config = dict(
    num_hidden_layers=20,
    hidden_size=96,
    num_attention_heads=3,
    num_key_value_heads=3,
    head_dim=32,
    intermediate_size=384,
    vocab_size=1778,
    hidden_act='tanh_gelu',
    norm='layernorm',
    norm_place='pre',
    norm_eps=1e-05,
    positions='learned',
    qk_norm=False,
    attn_scale=0.177,
    bias='all',
    tie_word_embeddings=True,
    parallel_block=False,
    init='normal',
    init_std_qkv=0.051,
    init_std_o=0.00809,
    init_std_up=0.051,
    init_std_down=0.00809,
    optimizer='adamw',
    learning_rate=0.0026,
    lr_mult_up=1.03,
    beta1=0.95,
    beta2=0.95,
    lr_head=0.00615,
    max_grad_norm=0.5,
    warmup_steps=349,
    schedule='wsd',
    decay_fraction=0.395,
    decay_shape='linear',
    final_lr_fraction=0.0,
    batch_tokens=[8192, 16384, 24576],
    max_seq_len=1024,
    doc_mask=True,
    train_tokens=100900000,
    max_steps=6824,
    dataset='wikipedia_en',
)
Each number is 128 + 32 x the weight over its row's rms, rounded and kept within 0 to 255. Layers, rows and columns count from 0. Numbers have three digits each. The size before them is the row's rms in percent of the matrix's.

# layer 2 attention key, 96x96, rms 0.0552, rows 0-95, columns 48-95
095:149177133164163133161115182155116203138071110095114152107116135137157125140145121126126105159077120095150174119173103093069090110179089172116112
132:120092163088090111076137117127162101139111142084084121124148152127079105076139122063162147123189179140183129168155156164125156096158153136099154
130:145144096172142124128110152220117141131121126085140125142118128144132136082097126195063171104133110119063175107132112097040109103093088174202060
075:129182123120110162124073125144132140110119131108176126127172201096131145095109088114145124143097119108149163141117133072053148139122159154070111
079:121136110134133148142133143173137138125065131168093150122117046198174085105153101153100179161154173130079147133151097112117154113155116178131115
075:168119131092128217128062188131131094076108143127078146095165150090130136205127104116102162140158117100085117137169120154082109165159093170121121
084:108128120117109102112137116161085124116182176122143138167101141135089109137144136129119121131153149134153097109121111131242117090093151083169093
080:121146148093125178119165178141088112105195137104089102123106205139110096183112133088155145161141124107158138134117117159214149125093153120106087
087:099149111161130091156162070091117187173148113132172104137090089131146111115182142149133127147057110160108108089107112121154186122096139084159176
098:162114104137150172146091140087124120114091110218110131109086102113184096209095153121126121162099148138142097147117105115130093125151110135183152
151:132103162108115128094090106153177123133111155083125147107169146125150111083100135055144155092177172114157126156183118148143102123180144165089152
126:136139143092120136130134139070110104132138127144148160113116132103168134195129139070166063172123131112175073148114121099208130158175170103053152
088:159081110137121156111083115181096049127101127114150159102145097152162140129141112123074175095185143092080118135162152159083067136169134184143111
123:125151096157142138164149150123096140123147112166125100154096108140113145160147124212097131133092072144078153095079131121091151124080085121178100
080:111180138141119126114133132173170161103101135084135148145153177147111170032125098128151128149082131102137176106141115081094162123125139121056134
081:131100103115109146096166152158047052107135152124081145144108163185091101161118150108106137129198144106138132130117114158175145110132114128153087
059:153104108103106184087117111177134102059112160157073108140144085129110096165141088127106104128199121146129156178139147143150102070131138163153137
147:108152131100124116152151116065102109118148126184139131117110129129135149213154149096167076198087122138180099097080138115177163170112163056088163
091:125093151147130142164147110083081100136152107150137130096093059107170124196151171124136166120111120143062076124110153182184067173138089172170158
071:092101136138124100155141071131156118156158134082148121126112047177109125048160143144128153082111157130115116102136154127134134121109155125116129
078:114129126079111101073128143192117037125141158077122172134155164145091137092089085138142140105183159105118143133145139132151160132112146127097105
082:102159095079107125101120122109140165120127175193113116145159136086114103132116098117122142225131154141149142133093134105116240128055143115186126
081:127137173120127146152182134076166114148163109116114100117091224103081180175079154108157093131079091151175108142115111139153140148083135064088140
092:163145129108122165107098164177099085090151154067167178137145185141139145112066148073130140111162152077181128144180085140171090118139146138070091
090:121134141168138108145108107155160138157150121030150135123122115173131162066155121142110141068137132094114146072154185163100088134132111165088139
105:163151124099125169122113162078134142099096131219107123131137168081169128146053130099154081172107108122162125154130076092102151128158105118112125
121:122113161090117123105131106071149112128113140150107132104152142114120101146145134050179086151140182136195098157131136143220129139178171093090170
085:121187120117156113156114155139114204097058119131107165136125132118153122098146102137136118186079135103133177111175095089049167128159095172145107
142:127167094156156146180133149128088151116151109160153130147094107128152161176125132200101110149076065130083152092086119102109141143077099118171087
077:167181087167149137152117155134094179116057128123133166147091115164148138138146124139135113193063141096120171099172080104090139082137108109141141
081:131098116108126151106090138202117105106098135112087144127188143115118105111136044135101163090213147091117144133123135132064141126176136167115078
072:132164118132136091155127123088066166120178149069163113132099129116122128137149166092161069124068100143150128124151128132222031091106131126112135
079:147162159146145223138102128113135109130171098121148093123168175160096192120131112111097126055139183139102102048151150142086152111114137121121120
066:164132093155155058131144178094130129138139101116127141130089187212124165111114149122146117074105159148141128137116120102167104117109112090119120
088:149069154161136196133140092124120134099198113115126084138168095128146173121162105104091152096152145147061083072195154165139183139136152125126129
112:155118106181085078125087109146126153120083176110150135118081127121114148044117102165124160106124166127091171145139125139071138148140117151148134
152:139209135191086092135131107116139172120073159122129163096036153141146163104139117149106126116115162067119164144082139132099111138114108125139109
080:160202153159153132106180178137129135158042056095148134124074198128120141143115098131112093136148142131136117131127131081146121135131143116116096
122:101145149079176171138144148117107108135175085128111120139202131120093104208118155104137089144122085144181071107120120109183100124124145122124112
069:151092155105138201131119134187103064100088146173123089147161102120084102123102109124115102178182126142111127091126163140099203111154163166145127
071:155098100142147069147151115083130127119167088101126162144121119141113152112115160127153132068123153104124137117154119131151144125113130029106137
089:158143096118089097157143119108166143138175146181198159066049202142080183089142199147114109060115139125134105148103135133131094128162109123105153
054:076156136075115179143096144117133093115121136145207131137140104095099151083124097141142099106137108138191146087124172112079090169179109140102200
134:086140165070154152125181152090142104152182092130102143117152131138146101187154171069134076145131135118181074141136151123205141111100153081082113
079:194080142115134179141142102152067145142141117058090126175166010160104062123136146118107130129079177150099114108138184152129122098143124139135095
101:097142157082170173125161176110127080135174076128093128149156134138120102199141156081126090143112128137170051141141136116205117116096144124118109
101:097128149086162133125182179110146070156156065105128146117125122144137090196151158085126078148097142132150038151157141107205130095096152099085102
079:113095136117131100109097138155115142120100097092045111170165083069163077164148072128131173159151103130126147159150111130106144124099157123139131
107:080126154081173158140151170083111079124183094150099123124144130145151093212155134084132102139120117148165056130146146103198146111085161108106129
078:131145140122157157111109093118118138075140130189134118162169110114182124146117047118116186155171062148108135121107158156103152151104111151173144
095:131150088136111100141103177092192124113133149130155146096086211143083170104128167142144117058089157109170136160107127133112110135127103104098136
102:150128104164083094124107080136143187122071202146160155099081124100156167056124120157126165115154138095101202116095115151067130143149117128133156
073:124143097071124071124119169117124106102116137199089172112092166165162080095143110153149115177112077136140149212028150170139093114139118128107152
069:159133143183123045111110168074142214113124091097072114089073203151198157118173121140108161097117122109115123149122108142148114141128106079097127
087:129082101123096055103146146136161190141102130124088134104072127066137070151154125141109156181152122106131151190092116087115092140117104141125112
155:102177160172131081141166115094138152109137103126093161112086145161181155161156102084117094146119144078158129139085177133180156155076158070106094
094:111132158094188128133139178131093051139150046124088101172146104152123094176143085106157092165130102179133065112182118107178165104106160139128116
065:169062119159123096128154163152120139158144137059053109107121131116082114124138130130112103140063151129149103160136142113156155085136132103126089
106:107188094098088183130089153142117110119153185147128128093096204139083140151153160131106160113093161167166102134101161108081082104126099183151139
066:087091114178141090132133066089148166105194150121149138126137196128128190107151159127129172074141124143154126139139152142168137170122118133171155
137:183088110153131132118084111173135140145097135115149104139158099095101149056082113179140166106145092131077191101137089135055132139189096169159152
085:102195108121132112121133162112173079135103112181133149096049240171128168132144107139127111104122140164147122168109154122115145131123122124111152
087:129160087083125085131171131141155084136110138227191197148082135075094146160117096130164112146175100158141104164110096076129112151096131138145130
157:173087089112132154113089146180124103148118140100153083160163114088060104085080134188154170113127108176099149133163070117074101121173090191160138
097:132159141073097145108140107166139153129170124084118144161110169079114112116113124126149164126136135093122152124142024134106146129143102115114063
072:148139120088155111137087108128115103204141131036143134120110112030118123133145159131172109109119181135088070131115180174127101119140127148174123
068:092145146126124126124156169109142105122105154142107122125127113154216108184133087102115111186112069155219179078112143144155109177112116150141131
110:139118144092131157142131141071159100134126100202131175097111126172186141149145136082118093154121136105143101108114165120176157131103143102142114
171:107147150179111123148150143098123126087117149189123114094086179113183106156130114157124098158107130087183099147091159108151165165090161081139095
083:148098137104137100141126153107147109134157139181101125123085122148095107136112156123126161094158086199213124104028180086166082117104143129170109
127:120130147053151159118144144100106086151143088128109175120130130162130121201169124081119085171085108096136107120145096118193128118142143108080117
153:139157118090096144081144115117072122151121130113136149156146148128088117150139169080170114124133158189099097126162111111169073082148124183059149
085:148088171105128129128148126096117114178157120087138183116116164122153152151117140108147111180142105148157127088086195150192133132145149147154124
067:099101130183103132124144126100108122139144152051127118127162162169150133227140124106127114163140094135194197118157139152162175107127128137128127
095:088164134173133116100172143086082130108042152216146114133121174156183123139101093107118124208099068149159165135113140089123170157112143125126133
081:171123148080141116155167122106100082105162100181108155132120086157062174152119147123116092116126129189125082084126112117168105068157146139139097
076:128141167128104134134172045102117127099173134194117149144129088170086175179132111119122057108123122144112110150167099122122123079129140124120121
076:193103116112111121136130133175176137078211114181099137129079166119087151074146100132095162064209145145156105097097111095114099107127107118088114
127:143154114101093136080140120122045120140133135096134150161142136123083124152117173096167121117133164197086103133160130117171054093138122207069139
138:134129114197108097138110117170123158106090156106142081147143123097082149050090139178142159077162139162098147148138156141060097127137114166150145
087:118144106166118091148108121118182172131120160129123078124136107085111106054129104159145175106144117131162166148104173122066125136073122112131183
051:111134142150101118098167108111153154130151133096126128155173120102137179140137077110109086127070139159105097109161105177119157145089139132121122
084:135184159120120141087118107113113117139102141093140175122106205115098171146076111110132113131134156100139113156121188138129187139130150126130124
101:129129159076143130163141119102097087121166101119116175123126083159106188173144165102113031144084143149089106107147143139185109121142169136117130
081:146117126037129107165102094136149122150196114122130132127129046119069155139165164139107099068096148141106115120105125117120091140124146146136100
069:103178090129132151130112133161157190118096137185139093149104097143162110089141092136131228119131126138076145182141085105059161121107105111069180
146:122102143149168116177112139133196134119133119149122115094109109134167142118129087164082122144126095057159147135094146149089190164106132055182110
076:148113142113156129193115098126164129185152100063101118107120055067086140095174145160123055087122143083084092127108137175122073122123126115141137
146:138133111191116109118116122173097148127085151068142087148150125110055131080090133164150149080161142169087135174161148132077096102133117181124147
156:125167131140093143108154142087054116113110139164140127124093215134152085171142149102179107159103166129155099147114134093192134136107152128076120
096:129119147075133125087143154095056123168147114099141163136144171142167105177128130107184133189086125147135128093092108150201176119127144149118099
071:151179117155135169074134114118085142068048143149143126127113228113130131117060134115120066148137144094143144159187144099108186147148124115138109
070:161104162137106133150179100105203146121200113223092092117071118128135145106108123143102133108168097184185110079064139090114099130111104090124173
127:126155116227102115109103090159156185112133150110152111129116165108185112085092115158143202100164126088101177173128115138075159143110095130131122
073:144104139118108138144128099132111123164153106005110138129149139110133157144150112125127088134095182085096118108169149181141109119137139167122086
061:116116134149127077104127195153090156169096121083124107114140131116153126127154073130151184171116112129097117102136115159142146088109125151079154